Weights of a small transformer language model.
Architecture: LayerNorm before each block, learned positions, biases, tied embeddings, capped logits.
Training: a variant of SOAP for these matrices, 257M tokens.
Each number is 500 + 50 x the weight over its row's rms, rounded and kept within 0 to 999. Layers, rows and columns count from 0. Numbers have three digits each. The size before them is the row's rms in percent of the matrix's.

# layer 8 MLP up, 768x192, rms 0.0486, rows 392-464, columns 96-191
092:554610489475505577497495470556532460423574555498466483450435438465466508540526504556450451516433538550465643487470453560458530511597480499417419581413556455572436507486456543463571486490546501495470454426508465570516439504493516438520447531476479442499514508477490481549532513511534492500
094:559553507600471515513504469461504614434468678472455476493541550497472547517502510512471460588568465565553433402539538463567522403402468501492594596448495500488540542454569558554569462479539517476412490560514535543441488460539505430391478579481411496456624540415499498483557439507538481533
105:515512494593527539474543410545545590552530567510549537563535478518498463504516463493542497511528576557516534469516399506544488536525535447546511544467544474537473478586554465453460536471569500532453563514441562507514595569480546512508490503454568550573468511543419526512563541461498532453
109:526506519493598457549474539463616468439504480557565504548481451410453574532454500461493499437558500540481521539521497557522565497515585544387503605560560504452543569486496545498601527461550462474465474475494482443429514560550522439525590490426498501504479585458509416507496499585546574469
099:540479478497529531474582573533525529536439499493573465425567430531578521500518539547515528466509577526506462557458456435569389488544420468476449539493524484573515468486509520592495492568483607599452453477494439473506456568462619389525497545561517444493555531554483470484497428437456530496
093:607506563549463511472548492552484543592442414515609548548441596554524519447549382538655480493514436577536529509513435543488576577560538522514475540484495508519582509429473517543442526494474474481494574525449486555459534583571517434532497495439546510483599562520463479463519523471446551627
101:582531536518468510491482465482528481518499580465526473438534493429511482463495489425462500557491486558414547494560454527505444523472558599471510460420502556469448493492421544505418439472518498551463421550507503401475462500446535503504446444416401485504562474457423539571445423568509568518
094:492459444490486489444457411522602430471532507537488445511640470549452458556565525516518530456478459449474456539522497543486506469511523572523464478486546487481557560502530560530602512417496546527580445514456543440632492480467540512625476558518500474474534430535451540511462475531561523468
099:396524536523417505503450491506538491498537530479476528474484552457536480467535542517494487551550536492485545473556531522452500447595480548524492434496425498358469497449568505553553553530554449492504516519496468500601512537562552528529523456411506436581500555470602549594460483524570599483
098:508456602462534527522514421425421501512457493624494533532485480438483583530648548487456469537471453479512451475484631557481442503429539457472460463513549501475395569546507457504469453453526560532405496504531521486563468516524587563503470433484423504557544535494492523493375525479520501588
093:474559512335610576512581386493481455495527376526541582502583516489452428513525553510525515506597455474401463498487531468440549534486453494509457495421532464511483550502496522490542434462573520542491450484477483555475493466524523448510499527452318556480545510435470522495461522513517516486
100:508558458515445453592527442510494518483533542481504563518463513479476549440524533504523473531367518468592519440578514499517478491528418409470418499489502476595442500406538497453501523506444546542461513457392540506480522491505501464495564516536536498529546601538424514433608515475479481462
093:516475445453458483519493432516549555486377473583529499498580488473505478474526540411482477515471521562497438457459476417488513562546593479507496536538463481463463625471470576461497489453558570514517469633468519573535470571449480470371456584442477450531516488553492415446581556579546519449
103:432565536515510547518438474446485450407503517493464498528545419481461497521421460489480487528471539493520440481495507446532498464572477533525480534562414497602510516486415496570538505551399600498448484412538512451541426441480488484545488507552479495525451443565512500518459472483371579500
099:460472563484510435488510435429497543488562465459463493430506493421436426483532660549503541520433432498443441631556499521514605496474530467383444463500564423557440533440523451563567529407450487506512557467437562494511547526518556529447485544543407543498481489476510439537526504468547510526
097:460467456595379500408474540520434494538472493590424512516497463527553439489514544479474528526507577588385445455515596441514562479457557593561463539571472502457514420608598459466501477515514463443505425534489554520573406550485527576513435443425389534498501517498544473503392526475512550600
094:504511495438504440542438567400478532527505508475557425500454518526513555574474555508582446529529450523445493494546441516508420509465533450521572567520495470549668428539530558500422368391526460497425445493518512561448490543482551552475456517483529457377531437529481485491516460509521409421
110:456516526582485558569437608465446498606547538619420371526595465515512478558534530483554619444485515525495573519498451525453506489526477552510530438595502519519512482496472557358545579547476513513587523533499506476478430490469541569458450442481576609452430480518508468484486502489491438502
101:497590501483438489477584486489592487421495479437588483427499469453580488510461430490573447554500434476500515505459488443468493468466572510443451480514449556414474540530493467558515486471432425449552530482449524512554460456615472562560524493542481444520524524468525495483538557509522519513
105:460546603503531541514425490548462539595467440618511487520571523468504485446536512539543478473518474450466479427551381487543375529506585498493589492585446520463426473537477477482392585539508440484516478520590498410517442498569487587519436523455530501476482456589479555558548483541599538550
101:446577442461481555500461500464416504470500395456525551498567485379544439405506458547498487522505509561466533552551412462570433527461472541361517515434584506500493537534495487486527493406520416523448424429478518453419616494584543390494554463461480464416524471501417483533595450532482527405
102:470585507517539499437487519494515510545453483514441398473549446418550499528461480515519511452574479547426491516503440518529430443409432413488526506600413536523419510509464530545435462440416409605526503470519483457459513517488423567539456499455536536526505523523536436536552452496519519497
113:481500566542545454514572450511465529503464528503474466430487461473478471471531538387460460508495517435544576496427517453619393521483489550458459437485519487410449442452510494437556443498545466501456444539474495490541462491570443578470468502424466480457445442555616448410554489468446537516
097:576479502419551503493483458537476381550587458492567546514518525447451451475498473474372445463440472530469440521459469584494459502460527556510567450502473564498557543474487473462471450524416410483460518472530515616422445501475474382606613496531551491451507543491534476511514477462481594389
098:552466536532503470493533540435460609476571530559531549519502453538480555547454548538579469552455562541463583521516456513499434496484524596601468482443539548544525490506420497549412517511425499534471490561513460541434498545526466607518468448453512575573542618509382525573511530512481533539
108:547437534444512466496453476445605493536439444491503439490546390448470491485538536514575562454498428492487516464482447554478510446475437495552560434514495463528506586513554477482527518515498542497538495400478563511513463496470377465470461598600537510522534558459466486457472429517560530675
104:446512511573515539502463505511500492503456519536484435522471534533597438544609532567465535512472587561472503439507490488553506572505566573465545496437449457484446485661483419444451499648453503504506569471571504512535430436432518530499466487570538535484483589540514566485528520556531496510
091:544600565538425548436479438445493497409445519529497486457506521519445487589408459519505425548433452521506479577428546383486457481519461525460538532490523479557481522523521501514587549614533495541576483625484473451607469523580489480488517534437487527397493476507593465496490465514478570516
085:468385432502417441555587460505487457351475534564457482512461534506556516525600513428473502498444649495514440510546530524507521481485518501507509588506490474482539506472487543460493544545480479524476529464563421563452456443550575459456551511451590518475529536521513457552495529505562522514
092:634470572544507526456479492516487466508499492446457511425496408530508494489591425502464515404547497436436481526310549459458512430468584534415520574447561527544570510487474580461575491488474456506510411588478508515562487540555621467433479505496488488477550460513470587522569501492519507565
100:488528534454457552420557502421466553493605509473489529402677417416523556517499499603549434527509552583401516563595554623576453428445547511504503451518533497604464487468521580390501470528546461515508559506459528493532526545510541532549526583548439606549493542508549454437482578511443523445
094:493454473552477580520426490580484560498539506491532466446580548539500452494514577436414506495483510500557509445539505532473413473485537499560604475595532532489502459420614581481509582484552543509515519509513546521589549543522506601481485514486448475529566437542481544493589416425396444479
102:508523541537364523584502469512500456491480451527553497525460458538565503490524535515482506489494476575536566520619497468487628599447533601420469471505557535503506484505569497481548474519534647543490435584529457499492541447553513495573522526385436479509444430530442470506431450487385497438
094:517479477431480502425526495431501509456472505495572532382512446536424447484483472457502462443527489511502495474465536579492494545466558541388499520441516483373515586415427554469517446530470467483502435464496450500439465433509504418419635537464438483471534503451523431537526496446608406502
100:551544571338454538493549474555589499529452564408556576452478450464455461500531534473457529423523556524431493461540465367536551484569549532531500492513510510515521542465467499580458457473500477621393517422558538529533535491489453553505498578491547448441490451466553472529440549533485581572
099:494489535460512487571464462477417512530618407468481451514419512579481519389538524484599545526542507568509473524533521513454581453474460475479577482522583494522442523473461458550557461576490461597577452426526483497501433484467548536519506528469401477490523501457491491498562519433455507525
095:504508510454472462488509446429460491485602539474495523494556500525505516596561513356523522550563464478553523489456510452483555462517504515448365548479545462556504431572441477545457492512467508506483515558503565478468579485393520463558463418482523485459515613535561490586521516402461472523
102:531543496438494481527551517557379526516450416529478524541449499360458393505534567521453487517481470555349575445461515513538511561453487441464504471486471460507451569496500414550470514544521508502498472381457530466556539520484634514584366564530593600480410518527463490482475531475526503473
104:497470555549445472499589516435463517477492441536513554628537524552498461465552479463434541454450524389529528569504556524490536551523521482587516548488495498549385444454548458472452437483496509462481558550500532494502483509523546476502455499544421368530569584503518458522484486437472524473
105:476488558491515458492481467558512419532432531418526567466565502580490450532437558426573472478514492503392571504521530444488561649596500551549551592465537525447498414574535551539460534511476574469467509506567523425570410565460529520484469425529527492514519405503505520431502423487466540463
101:509530542523474490533516519523485504613427477387556556470472496607530522489543559486480655497537482488537539467401526568525566508562537433443510543509548563476450376569518494463565476551618516537507432465458522524599435458443508539533512472523493522558605495552553487567429478589554487446
095:494462474481467438472511553451448494537531488588549519501457422511583481441446562545617516502519556396523496440447467537469504473510509442475485481517526464546477449550494443555527518519559575571531478499483502514460585396499508604493509484526463473436518561482435508489425509445468527500
090:464550504505461471410590420452553511508437508575466589403526435394474480551398451532492532462482546454376486532514491467509555487539513401478583636496501533590457433510597571511545539502500525562528440542569555434516549533485454521464507552519510541573630509522540530498475536546566468486
104:498564454516495536507614426483576517474513525494459525510533534446506396522532488463602473543464569547462497483522358552520460492563528459471498419517462452407500528449483431487514469487476529633489639488463552548389528537545495472587392529507512468443435473500458538562506376473489498506
104:492490508477470483508453449463529545509552472490462420540528537519517531552538530540498502469536547438435505622437531462573532507533508472467526496460462504537519607471551501496596489575518480461517468602507523639487578480518589520658598525473527466535527573549553447513503524457577470517
095:436517511456442393439461452448499492504489455667602414400467497573568516514550540419401505433525547434565461484409432547432426534518461539450519468493462539453445441497544540525471504504498566522450444551491444480471439530471475470499514457439535468523492496497443494458478587498458531515
110:480495486474560474397451511448492543544526563493437477446583434526567468584535421518573509584457648486482477403493503423475505539445468519487463451422453505454450515516446573483487481472441493502506529526531555646600530474452546514526396513531417535524537459480463521506575495432484487498
104:454440595517453505554435516530547486523510447437521603499569518539486365590608482441450498553600518569550474507562526519522433508465474503561541532494465522447536583513516410588477543566537493571474519472415407527520533520485517559570458611550369535557508494468406566487566523447467473553
103:537542547479551556522471582476397503424456519444482519451449451522446553426461489434531452549510471473473423542474499500573552430483483538519408547441560508460514524496517571473513507535442551454452590473526614541482495461436465484548388598555474521562481495545501570418539459506503496509
099:460442517528481645512506521596543497442465523450475587410562486568518566462568509462429422458545518532424514534502528376496514533456510586450585578517519486469486481536510477480564565552506556509511588437574504511562555507460510505485488499540442485438519590525488578547575501481582523520
109:577460416499524511424597443510440505554510466459503425396574482414543572424407500526490474475514451456560497573542510513457470463520564549491465515470489547522596442519538477433518539453489564541489548495514499576514454494408479501425453445524564551457458518560483454502513513499471561482
091:518429493486507515411464482555423500481532478479485512522408497467504463487505669470532442522475482501483440455486531487570477388498486527476377516565503442455490434482607567464433523481474472415510521453530493522445537456530451458525512466496495422545506545565544503446500501540470473504
095:451415557470549547516513530547502423492403463554565552545518432433531518470533532481420490516433455473493486489466487525545508518411529441566510516674531517453470478532481456470550500519535452458443637397525439509545439451465398499551531515535588471568536423511596494499506437504403558524
106:440459610457478530538468441467451558468412463527482459390566432494489541534500483469479513510472447504571465521468490520460547398538457497605578494411551457490462563506488535618461414492572538525474499525536485590416505468455477535469453476579416537442527462446469476527553525596481555424
097:562484564429525462574495518423451462506591588542444409529536531536525512560569457385495600470547446546488465408476544524511471513477480495466508538454497467449549472545543539505499430521537568573560518516486464425537477502493506507496465565490451422557443503562476605500501484527411536448
094:489484522468533516461513476539480485486547488513511438610474461460416507454560521456613496504489501505568445527495550539379534597572576438586540524565549494452461507593443584440525478499568449468550515465518545545526517330520445476441532462534555517527509513505514519543498532500518535544
110:525471465509539565439505468490513518427493398579458588539518511403478431521546461511555549525442554492518578492544524550457641564475593556533514579380425462471519531503534480568415536563475428402546434493536461532500548492542423540453518413481527461498548569574539588549525483508439558523
101:528540500499555467567561414444554539540559559557495443519521560501570480453496515533547555518466492547388452371499552425530574497564489495414512543526518514471473491566431513627490536515513406510535400544557525455568470510630513523572436491522579492444500599492455575508542543533471534570
102:420510510473435531445484581486505555504577557574479460513486550485576427526476471527573434401457512394461591555449464404528489475532520543512562530407412482438455563440565483531552501574490471475536511543521578474529526505475543460523542430453530512469473601522513496541528557478528470480
098:489499437525520484479571496487456460543474388425478454518512550580537503488426443508619509524438557522615480478557469543451554452458459448500423521533585553491430548530430542554514452537468541475534540539566470517490547425442547580469477499519520538506523557473424506416568541411515572469
097:517491659475501537555521540453526438533532480486508499553535568508562576489511546407506545508564517519495508489489437522603560500453542429498574454633613499473545453561487557516593485486458414450523495524433521547621547537515592552507439570511555499497520569480516572559508527505534469565
098:549505487401490504618582497456412437540484458525603485575514626471543606570500540490551508493517485604554526487512453538441477572529465632491472491566494571489521499599525518513548511477519444488474569541468552504536637502519497495489560534474469479517430583495475483481476458616547534468
106:496509533391487504503465532507473562405445475571498594509524534510491473531525524539496562463512533532528515446531572530579662464562512540496513451530419480490531592622570486468430498440535464442440525683482565527467524515497448538541477534425445523437509443455541559618523532543425432433
107:541516591515520592501576470496440570576414554564538562497536468552521389510578462564408426457477494488517502531446488374430541505561492532406532530532530458494534427533503618461490554509561523526445504544606513459547485587487513475559505459490617563525608505584362500509521413529544521608
096:472586502519500417419492533446510534497522465629540459499496537531536447632588604495585531471511522473503483512436554545536518523502476508544554441445485482483540559480509577535508479503485508575448550463546548563520515507532427573444541499482425532456500507446521519534561542421598543468
111:532488594548490508551502480465496517500432421553520512528573546537591543478587460459531434470484473469367509535533420442490502469530461476466574513491475514485405513574425458442547465466548525602539513462452437375509504546503537525445513486460438649535425445510504559485474603511500458486
109:492498461445457542610484560493443537636431576529440456524557540478474551548486522490542534468485438605512516506412494500535568416497509525494528500541457469464504578515613526477439595349497416484489496538493548529465524541439521552439433556547395438542528484408513455452461447550471442528
098:461489540402582610497483510501457498506546521472424443540493447447484451440427513518452468366531455582541494514527437562462395542466436519526568511524459509578522520494437556495502499467488493634581483593535514392485524511493527574525498521565548401498525572416455513493432488447576500507
095:449494532557465475387547475528531461478536412519544520473449516454527511479488561513438550499562462484545505511490526574530486519507496611549487531477466514473511466379462480468539525544524463470547448453444544479465554472433386470669511512493521473477590557424563499487539506451586473447
105:521452347465534601533486523459492492463449444504569526512426500485427477605525521429426549490507429465486536489511471494436566393488536534571522467527553453501547547455498485478424473507475384510496497494476489445451545522588521480539509548471493526540599481512473478515493535487492543457
103:409484559436518483545558510599531510486504448534506525515471563549588427500418477533547404464418502491535486542512504446474502532530492497548481608543449582407465510458418548517504466594471445463493525558533495534445600557540499456520449528527426497512577607431421537598492496422494590538
107:340512430436471499534518411544468444501500491535519485555452541553536510471543529439496570356518585562543508544556519422464493564526478478570546503562487555489397468444521448468584493408539445441543433584426526428509461442477575525589519423446542522467459496508456515484533524527503572493
101:465503495488509564402554517493513628473476608481533445384565398534503547545539499420517509496503525502506524504519421539526492433551452522540575571564518473527415539467562542490465498577436485484488497660510504555548485484536469480512436467546572480407518566576510497523502416547498512536
# layer 8 MLP down (transposed), 768x192, rms 0.0486, rows 392-463, columns 96-191
094:427540484530503452422455514538511481521532448477471369504513554502512449433545408441425486473581492450558443486435546459423486498488495472477490525506436503430519479504482433405429488497491574538514515488496382491492486517548498478431492500473417522505451470434510468403465467595500346527
089:526563437354428589419549514503487428454538402435570499545568564455430548489514542454553490497471546556485511492609482552513533467514625534505453478506566578463510498485526455518484481540609513520450475485510452474500496592547481559466518591467598562502476419587491526590416488547421538459
105:431514517529517519588435489434487577488396483506460541554426475501516527439569567533481469431444492487530434520485484467537470517469515488417522576498628489495465548462538442464483554504549546424494517547607492572456472567528511481540524446532599404427592515522436383549488509463471618597
112:484453533461428485521525518479503490529486531509536494444489439533575553455450491507505514444533463521493459421572441478550509423451546435450504584540532493524490522451571495507433593565491536437506390549541508562538468589447536427511473461420509416469523612445516509504466532460561419551
094:565562549467494528553529557533426555514496514453409496545456570448521485449514442495408498460520545410507530488496453531492489484613503375490526482510479512451531539535548523505545522382537552376581551494511559479550543509420443468400570428515545444451589479386449444510485512564470520555
099:462466554498553502554520433532522442488514446511478584434549520393510470533525525537489477483460537617419582542527481473548505408346404475592554490518588481476441555559520581515463478502387666514475459520454479448476465513513459569484469493479499408585517453474532421515521500473587422515
096:563382387505425435568431509506476587423482410549476439400460562516401519595499547517504495442486526519571567490517562573468495478421480500464508481527549489548477576499659445438505437528449418522449492467467547476499535546598539425525517454543458570514453479515515466489541543466484478427
104:557548462568569507540523507503473528465603452534580578506493459480443477504583439435493446518530497528595528500570448479502509477511432479509470501544472458455448439441522568503437504509472484528537463429463505594454525438453486554479385519482491623525522555505528460484574531564465499527
097:524463539561568515542504477557460558436546554560491514588535526539520553519625475486501378504495521391481511547488535480481462536504470478532402447403605499538460480554435573470579482538475541456468468519500533436551564493535525544560455396558494493487569562408474564530412488485470503538
103:447466413544451481527508552520517480437527524580458517530518433488481531474415418512615419496505458582449573535596485512596541439513518554478446462448454546388550477542410389567563515578438510483574515465476506538454525454513550499562552575484439460494440444582494593514532510538509570501
094:527515511471476414509607500488443517469433475502481448546539524514532528531635506494508466522422503465549450541622639515507499519572514517527473564498516495489488467556514425393431474441435463315502509551574552491572484425588522540531505513558521503379530356544446491531508434442540489428
100:561490486496463484459518506488473420571459511545555489495521554430557468604427524489440546437497423543447491509456556503455436536559495500519576535465554544459525488528484589558515507458576416390494482436529530544538434495514425555534491513407469536517349434419543507589454492513511437409
099:480529547596540533483391541553480421548518513441501524532469462531573502516488565553535410498533438529448541523411557391513454538431441454495519501586504532545538436536487554588506481585514474501495576461456534482502505425484544511556437355529500447507511555533485508535492539536467491456
105:473608414440435497519572557547478509546505474527457464541502516520438487521478580445530536493357528403550586430510560484492494495474508488532540485481556431504488464482452474464512541548575500589481496442514500470511540550485449572509533575544551502541419451397524525463450471517484582471
102:431513544400531438461408407483490433527553442525573556576552462601554518543448415499536504473552557467467549440548547443496521529504524512556480443532511529531488498501563522401529546542494485603486475571510462440402339559482497476511473442379477533466475484522467558529536417517442483516
101:520420511496476587458500527512579500461481459481401450411554564465465517447544566589547472487488445488432462543415554523453512418510418536448509560525381552417409447496463498526507483575494440540460438567383455431457488534507518496503550430538495401483441509436519510467524497522561515488
100:568499531343535500517556433483536623452516568604455467489538510533522468513536505453430568506521541492529422466505608463461461494570423436504474496500578457456519511547531522510427520445538530488472523504441569467460490532451502461560514527542526454472551559498517422510529434548609474455
098:501491383392446447444630481460557448496453547516510451541437592463430495512479481483466500533515528482540507431408473496448521476554514522447506482397601489468507499503518469603520529477512449461470498502476480515408487515520450490608646475545493428503541487489492544454506546447495474522
109:465583531399501524508420415540527432514439588443501481503499556558447477546514528455455633469482388546482514529564518556466493440467493453388527413549463507555467546435472556494546516545498502509536465452509446430464455465589565513518576542477608402506511393568526475539555511476454543516
111:531522501451510541531517423550508478511479513533452467462543495494540412477525456429456476443569440527500485542495516499523489487532504584474562616533546518503500541432452592521473474491533454593435521590559437516530533492554613485494556484510559474420478479520561470423583454435501440475
104:523470523521594425510505539459444528490430622534457455481341507562501545494459457556545539522513417385489443469515453562473553532530518416556513524573367472534406515544420447520497469477502443591539449504440538522504508493505474473490524473487488511465439422411463554464406504493475450525
098:576345532462392539593520603575480489463523533554530524575520490588552492474415602361451448531594503504507501501453548505416494486502460545487537483442460449438502477568453429497503496545512543467461493520441458524579532505474524487513444564532475504451394476522536476457512491546430461508
115:435553548476474492538508459483499489533577457426540515561470430477566520600521471531426436534504465479428477506560454471479564454505532494609552466589564521532484531408439586580588467548543466506507510452588434492468492424443471577496487456438513562505566512443483539464513538429506497513
102:523554534565504425514557478454490605474502454542487474535496496544485420475537572537547491525429511415540570451543454407492535439493543481580456567471468460401512475612485548489550625488414508527553542585537443441467520433512504412492493455458425422544583516475514536498460542511406470488
101:458434526412448481436635472497572516588449461577586439451510522519526611433500451444472539549599563551552596477525507472492543493517463453479406544498454479537505577456487464382496433483473471512455523551531503397545416466435494458542484509503548544504523494515582496546527544522542523568
102:506455536443523498505449532453593468509518509500439502531453532533421413465438440447418526536569443495506387430591481470491456517507477520553433378573476449438510477486436428479463513453536523491499395545442475520461540501409422513511475439548535552517537440500478496541543486491578460500
096:489472494471481384523475474461463532486478453500430461504517536504554561463405494482486544494533511484513419477459533467371529532402475522531518544552535525437501428517528588596512402434517536415460467507511477499437622504466429502464391524447524503533596396459540455489523507522466471494
091:516522521445492525479410545495533555553559513464459577474534478403563462503527504459559509452517461580454542525559471517584539524600514491502507479458419500453492440497423498489440522473532518350423455434481514528475451483504560538433496470532560495478472522483452558542436496504506537461
093:489520601499571433510423473403488499434501538538621546533520518494485453485372521566595503504496444481536504482496427492458567553446461453480458455565510445470486483408473502508465512478590515494532491547430472503526518467548612578524538574462511494496515556422530519510508419559519502472
094:479482575504517452567572497546512391466412465452580535525436529477443524503556520410489475552432496534460562548523508616506528440576497557498463477541558507470516503578496458602446415393527457494571487571447531463442553401486417474486475394548465492562443549556434493449515514555443559503
101:489498486517502501548506481551504542582529417486410494510475499532604565412560534485496410452564410494522534476389610470478518538526443489441411554574387511564507458527471413479513531534511502562556497535509504506504404497448416479512424401479475552437506549463526370449492488574519504505
097:459564458500544576515525502461480524483569487508534536544437457459474519561479515481584567541423486551500598434519558578605366516484432558402460507437522488506512433549371497492460465597518499543528517513488500485445481583431485458458568476438504499459557609422454480490523577470586453545
096:442505500477491490420487547562531494546537637501428502464463592454529530536419493432413408513539542459457521457502467535551422513557483499617511467432433409473518474563462477549462681473444464483471552481513503460507584492532492453462503474548584399553508616484617439484523493556502551507
091:531446471481487518457481550494428492498423545558461577487536435455516523479501539507383397547422500474537474514556408444455459536483460465480570464532515498543494491571591420504561353579514498553525589531546501609517533530471496598458473461496448469508552515550530454421452528513507496379
099:435530548597451511456520529482573464531473532546554462438556507463558600454495508436555444470476469502495501484436462483528436452479501560403563527539582582532492401584433517429543477551423465515491459527577539457499433452591533497561489399434538503417504524567506571549549449392476458439
108:481506511500523571499529434504398468487499507493492439480471501439476556554422382495536609497515507556551415606456540499536442544469441513509545599507509529415481532478472513564569523539521553489512496496504539579526492426548528419508483463462416387495528559570430489458548502461556426528
090:497522490533549507528441465532520538495475487530529456422482581508584484503544440507491431514511432466395538506529526425391474513471489503512584496428566459473466447481474570501440480484426478401449501518479487472572450396467455593431479446537471560496431502442465572481532523572450553442
108:473597492513462514510480509481556522443564430489418487502427477516483548534459499455431459549541465498478463549483492532454530513533577554421448375476539488397477493461480491491491621547432481438378484486497525465463372502456441458490535432475593464561486522414525491452549532465492555542
100:461512603506517426551570382551456517422493578517526476495491410473503523474470439539374558431487532555462502490534460428513526420472449491423475470493445468562507476522521611463431548418461469483466511521472527495610636498483376461494417547575483551646542410488472516529440486589517484505
104:462532531454432456586448588561469450546537465482537507522476482450535417415499570579518484539479477444584541453422523576508475412541520488492532585549562488528409459473567505364524517499552608498500537483521594537410522476605466518444542535420528472497467588483411530495481557544440528538
099:445457521574492511502477476442537502627454593552503551466493491567479478510503520500480423539437375415492451466506479437513540433475492521565544540496535427488551632497505491443562476482525421489402559545520517584451469491423493429575558457437446607462493422403519594518525556444559532406
098:413539516469478481425530477492564471491504503508489573489546480526550414468435455577468449473467513588579487501550493506527462572525429563522479414450576502616534446510495514517420472492512479511439525505476594527536436565581482582505551557544396500541503507518479426465602483521523562555
093:479500469444470463590375519528566486572441524397454477543514552569544487406531475534516542559476406563491561458511482469453441651497446528588439456459461529475545525573469490422493491591533487520474528444436537451518477473449560468562562498425477413493491560519506526486477383525518486541
105:491469512506515470505540502648512470472511427524489440479482475454521503439508519464535594494524576412552474421569461489514646580558528400456478538538478565503592551543426526520508567513509385459517477571547567548442571544476494534513517486519427441575475443505572510509439519543608567560
106:496503445496489502608437507482420613391488424581443533507562475540536451578491525635421514448470513544538420528405517551585526497475521588529487497453508574480464454418581499538503498446548470506524596570450523544447540510521593501443420434426469562455491450529441460522497548476500502517
098:535497536539528453490378556523439533458599520513420560446496449566514545455467467524539454525563433426462636493554444429496528579379577578397512548516521533545497473482499393518545455547444453529499481550429535576473482490477502492430478521508481508606512402476467535476595477467585564431
105:404524518526602566497569418611472549421550514476529554484509500483490555486574535508515484412518434538482464511466511479458459517474469453565554538590456530529487559451531497443540564604525565584581461499431439495481477567460440473508470480453537534427452515509461541549519508624436577529
111:480470492524457544480529528472520490479519461483477533492465494574464387395482460507530421478508496482451617547434520454528477421517392452452397510510540494530520442560526588442606474508513503552559472529549503479525503525509429488569436577510488452525407436543531613455510600502509532531
102:503488597485479511516410537496542551572524569523524422488602423454490549469541428429569459446534547473467422569519582501440510396555517463416535560488533445468427464585470409467483512503518534554508529519582541461533466430428523542502586456565572460519496407445563464395455453577472500442
098:466423431479489552559409550592528482498531539422465510513441546499432486556513477525469588498541548570476514491541510506417455443514535558430477536421565502467468542460601559561465517433541536577401538464558534483439458482561476513442470529518488534571532471453583397564576470490537514513
109:465485535481529582522484563579507488526411529524518484468500514504391557413510554437533450477469504417383454409357430586454439521485501477504468521445502444533518458473439602521543548549463487458493564548492477514532521515460458501497449481517494445478478555467452657558438547522536580493
094:426541538433576543516449452498504523488405413556459485595501547549527483479436501457477508532522522503471492470536555591502504538506569472418478549483450499550543538510454625475568501596553562521384489571462458527525520479442523462521464565506502516503516464495501447454450416511502594483
096:538437481495463545600498512506518547496528449553488575535480533520501512534591483507477421479492472529460592569476417521615544488609544590576486545471600488621597563463508544480506474495423478506451473496515563490421429464423510512447408417414461514527551438401442478481494571538569483536
109:578574532548497406528493599529557426486581503571528463555455497498517597536556473470566583460423532516488491550489515495604544548492450516535455491530504443537618517549455535575506523479495555508614568539506410451458462507512440424505611496450472486502441484498526482524449444554488435474
103:570499598406566488461544524542477468607447537521539539512529493484555522532480579523513395479481518532443390606508487599393460501510582595486394542513524536388451543518514433507493451541522517569455537525473495476476510560512547505500483486442449560483523397407492537496529556494514472510
092:457435526580493605580481548441457496478465562518502556472462498521467487502528518588452551580454485559474472497451415424506556565492524464493405533617540523452428538433456624579470563481472559564520468602577520558559470559477433521416372452488543463413461480529501441523430610418500607468
100:468425625497481493539509509563469482493516468461444507500459482510471562412522481552467453480511474465520454555518473447552381452510545431531542422574547456443487466592484524514466489522582431553562440533502462535435498518487552551512511478496536397448422568450485508475464484556462480533
095:531446484521398516466508578576474465454400513507512573578509452581406489540473456437427546527508498452417444472500511592456530453382544383529496432457462419531476503418558555450529486505465556486472492520462501576460487527468548475498540592498508493550499502586487516533494507492516380448
096:572533543547451603596499514411521550527476575408454593455412511436558434541443584545503383455500353555463510433582505538499477469435517540551514512499513586518620553493515483470493435556526589584445462506560430528438508513465594594487468538531539499541524472463532501554502439491519520436
099:524524482452533561590502422506482455442536560462527467542440493455531528581488516509443439431541489440388615506479498437645452551463500540580476478433474448510513514395486408529517450561482461473475517358499543505482439467455523431543436524511459443572541500571522476461524477464536435521
095:488475581435481439497433481407548508446453520449508535523503549493464466411568508499560504427531551518455459508526577499458509443530499478557498572497441522476453472537475541535448462617447570600495494484519506537468443566421649510526540418558543503539528464480508495494445457556467526534
090:482490399519573560447507494513476461482546462484505468503463554453481454606503508581592391561433432476490492409592514447415452507495549538475447427539473556510482645486379399521574551544517450541473443484450528525505564489515466497474488521566510474607574549625605585476565464523505516511
108:512498432521469552508517413475446468513578611487517558424572502532563538560431491467508521424490499436481537526404543543522515487494506555536490535548433442442546474512508554531471449579542504570595466609590524432468537483491488412535412482490512530491507531530449475505492383552396550479
102:524562448544458468491562509458384512356550484474455488529526476417511586492553499468458512470584563528620486559432492520475531518481502505605548526526486507493479495556493369428547494510501601555543457482472495495596520409491540514490431503554438556518475553484511435411464518420476511442
098:513479376496544526528602424485452576578587539521384537474520564488495496471411512546603487446462450589500494471535507426552476539466362480535438541464610550469470523495510562466513554498572579513478549570439491427469587514497535459505449444497555587657495429567513552544520530442536519492
107:497461610521518485503516508519437441480593527553505411489575490507414514462568467461573496565405550518458476474511372468582478474483366511459421508617486440573572549588449507581534520522458469495497444555514524464571486465606484507461445514565591571515525522471447450527367527556398449443
103:514410528455484501466474512531525411586492526514614521446515465527472528488479477427515485433421456522521533596461439541489517451423572511528475451496429494553537437540491417584464517445520499407541479528489563494468585548434538577433518543557510459505479592505444505523516621520468555459
095:584512507528487481571434528469569613515457498556555500498537479584560436520619513413434579546544605503419502451538499497508580524498492438490483516544538386543438513475541418432573614579483600525448464547526561499477547486446500409495449482549388539452519480471476546556492466528462525418
099:544580525511550483520555515413444512528406476408495475454515470437475436562461514451553447505427548482518508551530525487554558449569507489477480494473501508561459533595463530455460557479572606404540521522537544395632509452508500577341514464500494608458555496460441425501543481603487473427
106:526559430432421567472537528458532494523507551446396443524493527536505426513485482496603513516485472547529445486520576483481606551559590454500536505552413545547466493516590595486522539497530520482509383571555525490529559453496546473462593461574475460512483425509469491500435522498464520470
107:588549437449473397489479529512426483539474497507513507540429550400473514576512420442477408431566444550469515553540506420498526532487506440517482570481461506536504532440478497419516443384517516497557482487495574457501466464564549487565517503526456502553419437511519397516512545496507535586
103:429497500469487457496503389439577580541412510534475434568567520451480469458485493615497429548463586536550455542468500499530526464536527485380583484455556500464410461481493572486467461440495531409528449538527572518496549535474459547469506453505436518461496531586407514565505573507453460432